python train.py --n_kv_head=12 --norm_place="pre" --attn_scale=0.125 --tie_embeddings=true --parallel_block=false --init_std_o=0.0256 --warmup_steps=200 --schedule="wsd" --decay_shape="sqrt" --final_lr_fraction=0.0 --doc_mask=true
Each number is 500 + 25 x the weight over its row's rms, rounded and kept within 0 to 999. Layers, rows and columns count from 0. Numbers have three digits each. The size before them is the row's rms in percent of the matrix's.

# up: layer 4 MLP up, 3072x768, rms 0.0295, rows 2310-2409, columns 192-255
# down: layer 4 MLP down (transposed), 3072x768, rms 0.0295, rows 2310-2409, columns 192-255
up2310 097:525493467511527484480481436483524507486537528466505513460469499557495513470486499534512516526535555473511461507476464483476514485529543464527501516499491505501517489508474489464511482497486522
down2310 102:489547504508466496465502478528512499524479455484451504426497506470515507510602490493529503514475489548482516457497521566515476475499465522473463491516481507517506466449546539487516474493508551
up2311 100:455503489539495503510518487458500503544502554525497470525505442514519534514511480472480489481522537498560507492501493482473506530487514512563523531531478510475456509500526527494450515506498449
down2311 104:488478520507474494519496531495494531503487491479524569497512524519492532462516508477516498517493471502464545515531508481493512499486485492515493479435462496502459504463480481492482478537534536
up2312 098:476476493525536442491492482520484493472475538497474510526502541550497434525500464499464502494505497505518497508477490485466528511458523512524448472438493560500481512496500490509487540471497506
down2312 099:493522492453475461563498479518450497540481466505523491507512490453521518481491559487459478463499508470490463540543494477455516476527515527522502534531503511457508500517471541486491492525539478
up2313 109:521510515505513487500518441496497556509482480514471510535539504508538520480515512508498508513486487448511497470499462480515528487494496525488458509492472481453431518522520503484479464491474504
down2313 098:530516470479488463494497523469525520515531500509509499496518504525516539513439507520503530465474494531521528545487517467500496525491529504494549496477545499494528469476499507535452527488530484
up2314 098:506526498497491506527477527527490518505530503522500526491508496527507476505534472516500499502500473469483503440507500485484445543482493521516530477480473474493510467513505504520498489487511543
down2314 101:532493469448471559491540531527506461508526544500468488510490514491482481494500541533499487538485454483514486468503493480531493470499523458520509550491499484511471523498473458510509494500512486
up2315 100:491500521551466523503526522510509511464507542473467512504514506500473506500461503487513474477545452459486495436514469536478515466489508504495462500501498513548523502508452503472472528498493530
down2315 101:522493468460494499473517490467492495532481440503462456500501533498481524499489495518476487496507504561508530511538445501523498495515506507490560533496517523478493535475506520514511528509469513
up2316 096:495485486479511509508471509518437515498479529530503460486445472460496474478500482537522508474477474559515487490511528500497520498509539550558503486545509480487482507541478485463488506522497468
down2316 099:465494521549522508498497511509485508519485504505509529503495502443522501469527519472512494472513495495486500508450548504537506517520502476505498490477478505522498522520535533497487515518471489
up2317 087:486538499494491537503490536465491508482542505490526521499451476475480518526487508511535522481498475514489513520485502543483501502520468470509498529502523504488492520476499512520486525483524536
down2317 091:535475483483469503501521526500504465531483515485474480476488489496504497468489474487519482478498474493508501547488452517481472525480498514494528484501550502524516512544559498541474450541494498
up2318 096:512489514494478487484483497505513468493484516479522468507534474478491511533468463497509508554525479491455503542532487520459514503513472510516500496506470499506464537535478496486491468478480454
down2318 099:511464490484523502548470505529513523476443480524499470499499487548476517503477516517503452489520499491479502483534522504513501541507502518494514526512533501456432513501495517504517487466520482
up2319 096:493503508522560509441506522549482538462461487497492500491508536488488453469497512534497487532474535462483490518540489512526495526504513498538516469513480543493485505534500485471506508516478484
down2319 101:491526496455456498454490505462529513500465515493521544492499483529539477502485529482466472484444536495498504511505548530486527480490468495492492483517491473458522537483477489466541488485505483
up2320 100:497510510534506467503471490494529523537495500505471528498494494504548511532526494533500496509471511447503487489501528509482477500442530477504515511535496458516512466507529503508474513480528474
down2320 098:533494529524526547497529504515485480488526462488471521494524477536526473483484483467502493468519522534525487548512482513532536488538544479495534522484487529478477539534532511454503528511507526
up2321 094:529463506507511482459483517473475520492491536481510466505498516480490469515533522498459485489512509504484482476481506484498529504547527504555488477465456474489477453471486452519454487551526526
down2321 087:507509483490531475462464506484479514516515483492537490466487497487522547489554479482510533495451511494551479556505517511478511490441491477524488556496510483474500520511518467513507489514514520
up2322 108:463533535510504488449524513497514527525526504533542485549489509484523496515468480471480527453496478507514510545519491511484471497529482501488506450565487480521477513503510454462495456543523530
down2322 112:472481509522513475507464545453518506487509491469502450459464509484492519462487527522504500485485512474541519516478463536509487489541505510468496516526473498495483504527567491508489483525492498
up2323 091:499531508508477522505539454511508519481522509503471493513447469463513471498502474495524533500491528502520531452542491486480499528506506480544456473473493487561523515531471527563495483481534513
down2323 095:485517514500486457498539451492501516488535512507517534496497471523484509485524458472552507482500519525492500556519500522483541487457523496489529533516494544527472491516466466458488528475535482
up2324 108:499534505542495498509557514502493507548507489499481512514511517482471460550524480482476496533467413515471485465536471490506460488517478475537476507494495518482519486544479425507512530557494494
down2324 110:495492520484516482516551479539484499537538487532495478483471549505521498468491470531507502502498523475498490514547448503509518467470512524519487479509521508503542528495507492491493518505493512
up2325 103:473520492505539482539517471468501511506512514541515531490484551430492536456503529515502505481522517477470528511499490466497500529472510476427506537516483485509483485523481497484481524459467519
down2325 097:471495489498482510468485457447495491493508475516487476514508535512502473498489482506516462502492509488494473486509502505493511488491524479522510516504413502495534515470542507455486483497500527
up2326 096:522502521530488476456484480491521484542512475504494511506498494474464508490496483438466500520516535475508529496505481491504501528492509471470476478476538471511482512520537485485495542483535496
down2326 102:534501507521474507472535498520534462523525500499482486445544490532548462517557494469497483506468476494501505483547523458530501508494472502501515526553536501475535483473543523492491492501520514
up2327 098:525508491494495549525482470481488482512502455517525494506456501519456504491472500435472504509455500484467483482469476507517514495498518462500498484505445555473500527510489551490509484466478508
down2327 100:508511522489510480483537502526508499472508490473518491487543529535561484475563496543466500506514480483471520520543494503515511509510537515514525515457482534514534511508506519536482484481469516
up2328 109:533537496513468465501500521502505482533533509513475534495529525498541470528539530490482449504471519477535516493532493484511496533483502472499547493486526520513505473503504493504488518476484533
down2328 101:530468506488534488493511476490503506477458513510524481515512502503459481500510492492527471494511554488505482514501523511496500530514478478469487478478519523492503468521531488488468458487486533
up2329 103:527477453482481518485477503463530476505503442497512513489484490507504496507509492522478504535471490509479484503547545445512539473512514488479540573520471506472521505540491468447470472521510498
down2329 101:480464572520499478497501504491466517467513491509513547519475521525486487525517483474491519474507484502518462531455509478514483512463486491519514516500528500535505484502512516511510518547473486
up2330 102:471480523512480504469490500481516426478544552482448511548501563459526516478453491488536520476511448495508515494470532502506511493515518488518520518517477494489524454522495491503493502510456502
down2330 101:510504543518529497478529431513525492495501444520477507522546490495514547524526524510496507498527492565543488538485484422487556510505486523434480549469523508449514559457488474516514491496527463
up2331 104:509522458483472519486509508492460525466503533521490476500480476489487481500498501490534543464488486475480451479512531517512468545460530476514512480527472525495463493509513527533499470469469505
down2331 099:496480487496487553531524496507461536509500489482509454520506513484499505526482455492476528474500479512501528516547470459494504482534474496476489510544516497503507521490507475539524478545494451
up2332 106:544504524448501540499483452553483454478500495509526508529473503472496545512541484557516490462512482496520484487523515470468512504520488500549494518513517498479509472476533478488510512536526510
down2332 101:496545470503505507482471475483516513539505507440563517500494515511459511487509513424492532480515493505531555541484463460528474518497501495524499479511489451525544512492546455466525459506493472
up2333 097:554535468467533528486451470528476475538459491489493487535497462478490495520506540515507506499491503495520528511524476537520531505534503494551512459469509510524512502454513519498506476466510508
down2333 092:521450499483474494480507481495484500503503488470495509519487513492496517469483538484463484499483494494467466527472468487542489529515523476542504501513462501517547543535508509533493541498489510
up2334 107:518535464503459495479463532510520506504510533474509490486494547504507498541488500481480496501526521488511467479551502501494530505523503549510498504492487496500545514522499508501476483473484484
down2334 107:486522561458505500484483525529500470487547509453521523510491520471496515498515537472467534513521473540567503507505493518489507491501522540483463534509478518527505489484525486521546491503484563
up2335 098:485520504473494511501501488525486482467488489517506548500499502484532508495492480530440516485498522494472481502540469492478513477500508483501504512513518534502503522473479499516450529488479490
down2335 096:492497520494480497490551495474518542534484495534499495508482495484492497498466482458499521485483497483492491499491480506507472505493518503551454461486501487485471461507499474507518533506513519
up2336 112:486498477482482511523475449539513501482478521483515484509456513467482450542483496478490476567475505509476493485501504492538477488477503521511478465517497517468470490493461511467514478513506453
down2336 112:454466524507505530505525480539548492513563521456488515529491520433494534489499460486518466513566460460537511499452458488494514511505523529507536465469554482555504467495533525487512509477503504
up2337 103:487501464534530504523491469503477491513524469519514470484492466488488444565515557476510520493506466514521508504483478475472462472489477525507490451512490522499515491519509524510516449476494498
down2337 100:488493529474499526498547541481506502489473504488521496518496484542517528505527507475504485464501534534470502508483470573501507561472538520521527544522517490434518514550491459519493456516518536
up2338 091:503462498507536497506461497497468533498516473510509505486472489512516542483496451514544515464524460473526541491481514490532502467500482464447517512519492491483508464500533465546516508518495509
down2338 092:546488544446460506512504519499524455502516490499506471437491460491454543528506515489505548476507479506528488527499494511547522517487542470501513535510490448502498467501558498504526471491481450
up2339 101:515537496517476509514531418468544538531546509495507495495473465493465532477520520479479463498510531479435462457468492486502509506507505496519526489495497483485481504535479492512494481533480537
down2339 101:507450499495506448504475447498525466513490498527491508464518506476521505484499494555515518529515487456481516512475515526503440490527493510497507521513526526520484510425489511501474495471511527
up2340 101:463541484482511518471477460515451515531512525463544488545522461486504513502535501471553548500520477519539520546472523510487517455506497549476452462506457511495509491480538483497495523523529510
down2340 097:532511496494507467536540525504489496482503520506541510473541506533501474533477515541525526500481507475502505481503527499495527542496519514503540489491509542490501488476456476462471459500525521
up2341 099:506493543508477504505468475527480511492505458535465492486501457472512528541516498496477516499503542497511490452511537513543487544476492461461515476475510484469512467516480463548469481489539507
down2341 098:535488484513486500495451546496508494530507503450529521575477483563514467491481485513537460527464480525492521524481487503502541477491514499498476509518484536498534546525512505489509522516460527
up2342 104:519473502482495459521450470510518526498452494541496564490541509484507482539540544494492460494515529514474492475475499489473504527534526496510484510510496516522505500493524493474523502464500500
down2342 101:502447511512502529495497515521488489536491498494456532512531492477511500467523484511463493473493447528504490507519513462503514515501510524502463494468501519494507486490500457497485493491485529
up2343 096:518518515468494523510506508487463512542519503544505510482503478515500509483501478511501490503487550522476482514515490484510481496492506482510471496513502518510510513502520494478510519472529478
down2343 098:509468529451473464513506538437484458520492454492496529510510499524498530529529552507517452480477471542485502455496523525509504489462497529484522503491507477518504549506535510507507483555485473
up2344 104:504487444499524507544482482449524480532482500476478515542462486516471525487514460483515493527484508440501496498512506537478509497529530477450505464540470506470507522496473464499511463458512498
down2344 103:526524535513471512512530459530522518481496506557500510491496533533550483443515520535517522500531528494502490501498511488496512519509545437487443512484482541484530493522481506459485529504496471
up2345 096:496506464522495508523558483487486484459519493480498517484515470526497501505465513515537490506486509497498533520516521501486555488495522480482535489510481498540462444540514496526500463514453485
down2345 100:509460476510517589504505461467480484500495509486549531514528507512518481500498510509509524490487463456511507484498524491466455509508533492487511483513532500503505481487455504487500487504481480
up2346 109:488520498481456543487463514514457516503493523499461485522502496477487547471535480482555527502498534539507505503500521503464494510483462509508479447461529459483520457447531481489472493468569503
down2346 106:510493507492484539468494500489484517460503476488499521453493534520516533483529529515514480525524503506507474538523499565524504487574542522478486521507502486538521470521495512543494541532470519
up2347 104:474498502492511491479470518445528495505495509447510504507458451498458515512493522482533501442513496467493503485495484477480506497503488499537487495499473539510520500497533511508478472492508487
down2347 105:491513505503539507507510503489464487483449487490499452485525518475492474503498501447512510501521472492493498507493515470474520498516489537443509571487531496523481491533537530510472512512510504
up2348 101:532541485529454524539495527511472436466535475504464505517491518468507475534491473536456473542492559466531490474490475527542504479515505515516506505531473474507519532527487498487533509493528514
down2348 100:514504496486494514481454475514512505513470485554515486486479489526516480513494496470477491495488500508507477523512469504516522557535498518490532477515566533460504509492508547467465485507477481
up2349 098:529470450521501497502447523482475507501512495448478523521522482506535516474512506539515480495504470480468492488529487460483493557505512458503548525467496530515487491519532490487503516501526502
down2349 099:449488529490486485498477518520500572518492550507503474484468494509516481509485526532531464484505498506513460479471485517536462490551503516521485457447490468449494491490511540464500488478516522
up2350 097:523505495468492444464511483535497536491480532523489492512505528531509506475525490499520524506534532539470524488499539434579495518489514492524480513494492485467528470458474513477510480508542498
down2350 097:461474508516497474514511484515472483498502503572504481506519501514500517525508540531421515482472484521494535496453489498465507507514537545499505490495518479505511495524493496521515505489493502
up2351 103:523493510546488483537486498521463507473501508501443510488489534504518525491524492491513540439463440481477496449493485516569499513488486512514475450501480498468504476521490524510469484476488483
down2351 106:496524503520521520476498490513504515512526463504512474536493482511472520481517537531479503496478522500474476496522490497503539510466486467540496528523485520503505510550503510491542470509492504
up2352 097:488475474516477519441483482491526494504478523499499490498526503485540532512504511522474519522496497496516492511480528519524573491476523492526509511517542537490520567540496484501499547548492461
down2352 100:503523508489509520538488525457491535543505493527510497515481499479477520456506458481550529541507491506494474509460530504503489552469535518500515466492481467507508502472493474483521446520546559
up2353 097:520485528489513505534455539541488509494510514510481458471499513474520509499485551522545493474491501481513531532485481500490521521476506494507492529517521509569476504517482505526485484468520512
down2353 099:457447538551514533467520495548496493506524488505510525496415475514491498493520458466475454553517507510504480502493491496501530491511487519529515509507496477529515500502495535492487503485505516
up2354 110:494507534478508472511478491484486528465503533525488491500535528494510496494553471499470517509532458527507492524526527486514522488477496517474484492484482488444472490559524484482517535514465501
down2354 108:471464502478502501495517458487539518491482534459435452523520510530500494531513471493471536539471519529486479496463545502506559465490504480540477484506482512511519511477517483500522491534468535
up2355 114:518492511501484459466486518515533527511505557528483501494470491520454473481512495456515548537462518490506513464449487446517465501496509547488514553514481518492516475505507532465520535511462521
down2355 108:511483517522518522489537476508528510513479513478503499485509490455500515494506517460466499518516477534525534492507504503510467508499525519472492574482514478495475485532500503538488501512473514
up2356 093:494464524537486479523505475501496507504505493476498541489489534505503506541529508513477520443478495495529465509509519481497481515510457507502507490467499455506517513514518530546495463501521493
down2356 097:512510508482469526518490542508507432454497481477483506464447516455483470468477462452531530504494538514508511524510474487495501507464517528524494478550496480517495486492478441442504521506520456
up2357 098:465475515510487489539498483493548474475478501513513504474476473496538530511480525504515512532520512481460504510508450468509510510494548490553463499475473510504530492506466528495503476560523505
down2357 098:531520479507546507526502473535478528498491514479541522479523511515457471501456463519530464490479504465525505479556516458537499506554489461513500485508492483479510508495492487502558491442489510
up2358 092:469542494550484459515462508527501510460500501496535523456482501520464501515489472514515475496491477488455503520519474511528499549482477491465529462495480491509525494478440511496458504551542506
down2358 092:516502510485493496513483476512458498531491540508501497540507530503548535502509530467515481510488499487538481453523489488493523524492494524493483500487496539466502490498525495508523469492461527
up2359 105:489537488498498491489485502481484489459537489507522499475479537496487545506516517473520509478460487469499464487498515535458484472475502526505509488562487502500488476491504480486492471524466511
down2359 098:529478528514453502513453530477534465511512464547472509533504506486481516545488478548500501455507511510508501499507429460545529498504522511513513513517498513473495523439513492515465508491460502
up2360 108:498480454510516515488516510501530481509522513494495553477482490493513453486508524504518482495498476463505489491483500495497492429490489454510491516477496509522489520470530505506500498457472509
down2360 101:479516520535533499477501458515542486529539507537514436472507503481476519502470550486485536527512524527537512468523501479473486485480534494513455522525519460474472517496477506515521511495485498
up2361 089:460490533485509503495472503484539525429509496523505462513475522490481521504478494464466476494498519513533492492478465497503488474496526481519491536473487470480491462511501520497530479508474517
down2361 091:509524493500533475471466488534505484522511481512505536456544485525514549513497502544508480593481498507518478474534509519504506515507502525479516439532521471500518468464522500506521549486492510
up2362 108:541503472475476486511505521487524493526532496491533469498479483527458501483485492489456521492536486495538452490514492507475435523501502538499512539506500483533494557518459499526513467515436573
down2362 100:481457522514525485485520468519496498470503500510447487525501490504479476511495497539503472499477465488521528490491503483551526505469492524482529514517499512470471490536527500512493443474502512
up2363 094:475478468529475503507494514530558529537504483487479517554545529447526483487465498521508457523476535476503555471539507497494531532490489502517504533522483489522471541505479479504521482544521483
down2363 098:494502500502478486529455516515469489483504478489501490447430488558469494453508524523504531547468525466473511525521462461531463506492498501477489487447524500504520478539518503511510510520512526
up2364 099:498507493518518526547493510482506484489497472500507529500512497485462496517488492510555486509466508510505500496532549516508507494474492471518474521466525459452483502489512466476534453485504495
down2364 098:524453496522526499503539506522484505515487526519473476472473520513452467474527519432428496527508472433523533546515472555522484518487536482486545475485492521524523503520508546473505502539466486
up2365 100:495492456512458528477462504485544504491466480474493448497472496474496434524452483536479522571511478491532523489539506514471509510451469506448500517467548497517521460509550509542535492496475500
down2365 100:465478545459484492487468475527500532552529543551473527436473520478494524491514504526526506459467530505532565540476467467511488493499511487540494467475459488543452450496483466515457511537513511
up2366 122:474465491535487514483553522477485509441484461507487415492503498504516506489536452470495511475484526517488475543531507543479488445561519485515494479486562488481511475478474537521483490476495483
down2366 122:485483496486568509489477524501463520482518508505518476505544438476477467510553483475535494482502492498508509485482517500479532524479482488510484528499486566503495490498511516544481489509506493
up2367 097:522486494506536537476488477526492483505531505524524510486505507507502529515540482524483557500450488476519532521432504502544498522481455515523513504518510445494511501475500470515475549530549466
down2367 092:463518489502462446487479505517511513524475477491465531535507508518526515489514475521525445532495517489506450475528488489520469508490498483480464482510473537520515458509543514483526474540477513
up2368 102:462474536468501510508464536505504493503476530497549509542514492488508472489531484511514496465485534429514499490477474509457521517525514493518538513490488514497479489494502511486511547506505486
down2368 103:518499495452478482507493480502541427530526489495548515502517529529493552508536489482493499499464475515473503480539503514508475509484493524509512508521508525517496487447511531467458468497511499
up2369 100:468489486524500554475462474491478506480541479514528471456474503514509450501509522540517461507505544519514490533484562483499505535483524484443498495464522503528488496537518488507519513498536502
down2369 100:536494491460533530497487513558511507527487539483522519485496460491509528493457494511499492491506458495506484473527502514488506524478536508483528495478478486503531512456519485509523518500522474
up2370 088:512429481501544455489497492474533504483512487504455464481510501511475499490554506524507487498519484527487502471511516523489467562493491520461498485455455547491540531489528545504537547514481453
down2370 090:510491521524476475510490529478500532498516501464465486480513492488526513478455505465508553465479530498446511530525548498507509508510465531504505529513553488507500495506528524507493510492501517
up2371 104:487501483519467510486534482475472521490477474534472504531536511541501494514488498517537494520460512528491483469437534498486476512511513493487480510496546521461518515477452497486503519483475555
down2371 107:523455510497490452503484519484501484430502542471517492548519472463479473464541489513504486491521475491512523528529496519509494481472486490521541504505472520511500528453577473499466508484521523
up2372 096:542566486522502513509475485494441522493500478522518474499523504505482508484475474500481490547453483511488501476491491546513482507512476498568471475493497475454523499485486517492479478571503526
down2372 100:501510496487514516528495505516518503520511491531485501473490502513512514517436524526497525485505507491498506485513520502495494488513506470468450518463484489505539493514478509491508513518524463
up2373 092:491522528517526516525556470471463486497504496480530533463473509530464522505537480557517498495461522500469496509521515511510515509507552517521519464507466549515509481482489500472485448489543504
down2373 097:532512522536460477499498531460531490524488490491489524535518489526521532478484498497477486487488510477526495488471506502450504516528496481513510558488486481493516484477531524523465497476509505
up2374 098:518533493520490528529508497545515465489489532503467528478501513532511513481490509507498532533516506501513533524508482475515486519503450506490514511476473479485525550487483475475530515502488544
down2374 099:502488557514497495495502524509502518497530457525493489509458472485487546530561469481494504472508561501552480519489501521512468509531510462433508476528513509491554513473490501440521470507500490
up2375 109:503501501520531504486469505474501488519543487489505495468515529529504505524498524515484424496532450488443528470482472502541483514505485482461490507501497522501524479522508499477511506498502482
down2375 108:520473481500521511504487492491511468537505493551488497519459535575554517491463467504516539484519509480493500471479518499523486478521522493479499505476507504467457531547532537541490502513488469
up2376 099:506496501504531500505486507474534489482546485462457519503507519492543504493556531533499511514508536513506440488478506519468486514479520457485526479455460485435474512476472498489493479495501523
down2376 096:492518489479549479498494542509479518490485494485508492481465504515498504501451514484507491470515475539526532505533503472490492461544527474508471448544525531476477499511506525451490480430510487
up2377 101:470498524498566527489491538496481474528465471517458477522460515523518501510465540498466502502503518504506496509481527474464509477497508533519569503469503473464495529545533492535534473458513526
down2377 101:501494525515512424530493495503505510502491530489516521477488516481475505532478486511486504515537485483477531459518498512485478492514473476503448562518529508527531496499502482512489501532540513
up2378 098:466483532537524520513512493472553507532505489535480492461486538484534513506522490508506549479527543496479493507485501473503550502515446510526501476488512473486511510527489469505513509499471492
down2378 100:506501433508507535476550475497512519507466517516499505506538503504481521501505491499509489480528488511460492526524503483546475515503517529483494512498474526494477449507525492485522523482505521
up2379 115:490489475526521473501518522493523503525469506491549508511456437511509507510513495461494536528500532480527507557484497525480479511456502504485565468472526496484507501539525448546504472498496506
down2379 117:527510483472502497476495531497509531532473509509519543537505477454509468474473516563504521503499498525512517514444475476508542496508529524455581505475511512516473521475511476537508505502508507
up2380 092:540483520486514557494486541491524505516538508503466544540472496515482511499504446491466561536514519547471511512536523458502559491462516479524511497535482506478510515498501514521575505469484519
down2380 094:497459515470478534506497472470483478489524509485534510496489468512475493498489510472494517510472499476532523502500470477524476474493468457523493503465477530538508465531504475450494451513494487
up2381 104:483520467469482465512451537483518507515491535519491538492463494506430503483462549542473502526546494529470503464497463567490513500496504488506535507514473529501559532502517464484494498483491503
down2381 098:511507500515540504522506494530477494508511494469527474532551493519532512510533474460502505494486497503482463556511505486526483490516493491523541491482480484505511497498493486501511466525489493
up2382 101:506518454484530476474473512483481532514560534500491499530495483526523497533523518462542506499511530484489507505508497510484521544494501512515526520493493517494463493461520467529526503500492522
down2382 102:483496515532498501520448502549499523485479495541524536513525494474482466509463476513485526528532467509487524520473529478454526444489470536518499478521489535465491509497547467491442466517469500
up2383 113:499521509506505494501491490501484504436473502489453555501497491486517486538523511511522507506508510500520487495515455541490493460461499454489502504498542515478526492478539514522517495490480487
down2383 115:513452536513463485533550485530526478477519507505512525532510493528509507468493496495488513539493482544543498483517474481528448515471461564469479481528530504488503540503538487484491483510491516
up2384 103:476498503534490451487526474472500526525523483499484509491500474485511553499509509524490509472480548507512516486490535543524483490478508531461504478484488498478477480471523506479483539507503496
down2384 100:540494470474504532477534515474481508510550513532497515518480485502518469505519495507489513499506519473526474506518500485502491476422553518535499492532528509491485465482542512485510490472473487
up2385 106:509514518518477508524454503511500498479520498500498482446508466512529519512514522500537497488516487494497505506469503498522504501475516501489509508440488475511506500507538509489462428463480537
down2385 105:529498521482461490479481494421485504484494483506520460510471481500488540504511520484481482554488465537514520535502517514518510485441491508504494479504517475476495509499481539513425481443496503
up2386 096:495522515499522491485503527536533524494465481488535492528492467495443552493472504503465514466473511501558492494474466487543490445492515496538529513465465507522451532480473521497458468511506481
down2386 094:485490468476518480512481460456467522509518473539486522438499501532502497483531478464521553546528519505510523497533477529497546493514474507488496501490501543475546505528481486498460487515512546
up2387 101:504476475471475489519518493519510536493477533537457500479510500497482478501499485520513509491505486489497475530515525547503469496490580490453497481536514499481466523489506494524493490529501509
down2387 096:523501505480489510551511491503480546485480502509522526523515490500478508491515550494498497526519524499498516482467493503538492492478520497505503476524532494496530525454472558516503463499515525
up2388 096:545503492536509494541516541488496465499495485496493535532517506518505482507497511545487477457469518507500465528511500481497488533512519537529503475460536529499480516522577420489504508521533475
down2388 097:512531484504490510525492544474489498519471467490482503491509494497537515478561487512505499469467506483534490468549460492497506493504513496489455508497492502503465485517464502533518500509509534
up2389 100:542524473498540467494506483478507458502525476517500444523515497508498505478504524521442490522518560491510501519492439469447492501496514516497509462455538467525528552466472505518490510491510528
down2389 104:504483543488480470526483471522523474505495512476518526537505472506484492495506505545488529477504488493480494522495494481482460508521518514520526466540538529512496522513497495570492504482512481
up2390 093:543463515455463484521477506489473514487548524464499445544511474486513523542464451509477547499508486501495489534500528491535465490524501509467481559470541518510530516491462529497521535513484498
down2390 094:523513475501498489492502536534422498481529523496474518494470491519556476500505467468480481470513531493520519504509476493489531498536510480555488517532484469478478487482479507515516496498502510
up2391 101:498492560476481506442457483456484537493465469512539519484524475458522492472488437507489452524492527521500451481502501507482514498467489492486521499538501503494504537494509506472497466521510488
down2391 097:446519446481530502488557505484505513460499534516546493472529453503516532490457529450469514511503561503530545508506510499460513507564544513482519476510493506474521504527512518513486484535477501
up2392 103:503482486536495484518473487487518486476546542522518536525482470497527494515470474501535484536501468489478491473522452487500496521554492511493538447480471522514483462524497481480469499503499505
down2392 103:473560523501470509484501466502490527529504497464515462496506488462501492537494521521480530490489531500468506464491491537441475506458512480517461510516446486512483478505468528527501501523504546
up2393 102:512522508511508522505526520448549505491529493489502473459492496470496477474515490511512505528492531478468450505507459474508525482435485504508505499508474523502493497474511480504505486488484499
down2393 101:479488497491488489548535495489519476554506467498519476461487518553488455498460493490501469529488487500504525485496512531514476522488475478487477514463483495482466465476543490514483502497480472
up2394 100:537577494493479495516520458541500469525500456479489502486482539524517510497514488495519520516489521482485499491498501445495514484535457512531536515462529474440527491486487519489494458519509510
down2394 098:455471514516465498497471539516482517531485487504495506489521420476537513505488487511511519454504536507528501498512501471514475519490517455481509502521524553476514541535477536487496489519522487
up2395 094:493442473478501499510490500452485472498517485501493460474487487478466503506535510504524476520507512478448490499506511493518504461501473505516545475501457496447541540484504479488462509511480490
down2395 097:509507494519493476502510532506514494497516513500462515519515532473518502489480462503481529521470532541481492490507515515488444509538455515504497465538569497531488504524452518548500523496498488
up2396 095:511492517569500503559511466488465478495494494493496511483486478484502540480533476501435499476479527484513567468498528466463507503495463535507550541477513506453496517500478532505519528516474485
down2396 097:490499507509491473498498515521511481491479516524497509519457499444540499523518489484510508502508549529503519564504501528522541479528509509529535514509488511512494542487468501526463491481567532
up2397 107:508525530497506571457480528468470499513501529503514531489478515472459533518513503493490507477487504523539531479524502507518477526482527524522476497479497532544464521524510467522508494507500469
down2397 105:508483500456540535521477490504490531512505506528502542476497475494507516519490479506506489456500495531498486516493512512519500501548514512480485505502498532500488529499484489525482485487438500
up2398 112:456507508526512538481532485506466510536537521521488486499500517461510501493514534471450553480502520456507487503495524500462503446476519489492495475482493490485485477523558508542503527473546474
down2398 107:476460530479457530449497477524477487533466524471473461522504511486461526478519513527500518477542517496555491506463478476524436483500490455501497467486498498501494529498550508521522518508442536
up2399 096:517487478497523489549496484481529528502538506509513501480490486486482524475491500527490511530480539487516532537446483520544484504499451530448498472502527525477503516500517521512468486499528480
down2399 089:501501538505481518501467505484480509483512534452514541492528496503484507502471464501497485528556518464500517524495524484476546501470553488549523503501543533493512481504481484501473490485486489
up2400 097:479496469501552496500481483521480522523499526498508488514494482484526515493502467504497508486505465480470499499524463485526533491461532483477473492529534482500526516513523502495519537485474479
down2400 098:525482461501431498476493534511453471494484481488481478492480588537530548504524518501516499482486547492481489540495475518503444513510499543492474504494547482492524478496488499528506503481481465
up2401 099:501511513513541483490521441479506487429474483502511487532521500451510485542482536545512478539514462500547506492445560510477498466509485502462455521482506466440501498521508513500489484486494522
down2401 104:444495495521452503515533478511489495533488518550512494520523490490507496484517500476499535508522482503494455505508491465551513508507484451522529516491497512510457531511496463489476494505521499
up2402 096:504511491488502514518511501571497514466466499507558518472490492497537496530496491531524503481519495500517457492534480529488433485510470423510494515550497484515485475482487485451506505523478473
down2402 101:490544464507484477543537508496510509540545490503522504485527518527533513495503531495498525507459515490463489506499485475475511459459500476520481539523550537474501514506466471547513461474447503
up2403 110:533506479483528477510529457504509536480519483462473492506497509510508519467471527581528473492520487446480524484516487518516493516504486533484525492483510488516468494468481509457501483506540502
down2403 109:509496473470508491489524509526468471485520484483531501502516507527529475462477513512539472504505503462523499508519510529514521493488494555478475497475490500521481541492469519477520495493538485
up2404 088:517468516489495512473469510499538481474510528498497449498472495476511509487483441515527523498484495541505528485534522548534473516486501504484492502541481504494499510490525459488513481520462453
down2404 093:495508522449491511566501502493436492493477487480486460485512507545489480485506547496534531536488537527505497526486506487472524463485477518476482529485536480481561468475464494539500519482528462
up2405 108:498500460491497473479477509526490522479510535509528509502541525493464473488471484495529536529506461521507476484539516547493534515468496512539488517505527526525543517486495515519520520523526456
down2405 106:474496475490496469487485497484470476480498532484498471467504481470470543502474447499530465515503554493502514490523523556507488505499495497497464485484543485529493520509520518490486488505521468
up2406 096:479489430475494456473518470525489482513468468494493499511501519522453562473489504475499482513515522477481528501517483496465479461497520523490517480459486482484494504512547511532504477470516494
down2406 097:514501519504516509499513472477524488490499470533521498512516509474540496487497463513514507481485455492470483476514560508499508493476491493499487496530553523515462505523511468508490528451468485
up2407 093:505497530514475494513511480506503558490502472508454511517515514493505447487472507504463510482457525512472526473504522515523509580464493506475549474478512518504466494495496500525508463483510482
down2407 093:497492495516473523526489482530487457507506520473504460497470477541469516452501490479516526519499542509447507523459517509476501536520539514516491490514509494494501468518540453514530530520464501
up2408 107:536506506514495543468482525488487492495532508475532465523490527539511500530486487520494465493506505458524473544503503479457489491518501488465530539485496499460525517464561498501495477530508517
down2408 111:481487489510533513511485489530517482499499501509461473496539499440510508490483527486481509514495541468512520485515463484521476477483499489440500502503497512460543443454469514449481522515502520
up2409 099:509530475508453479507534582466530500512501481499517512529524513541522494490465485491519490524499475511511513496509512507515502458497498509484521487491483520532515488499524561484489512520504480
down2409 101:507507539475520494502486565506510514512461500446490477520507539487475501504534508494478510499468522458503514498487486543537512474535492524481468506479500512543507493468526505454514480495488498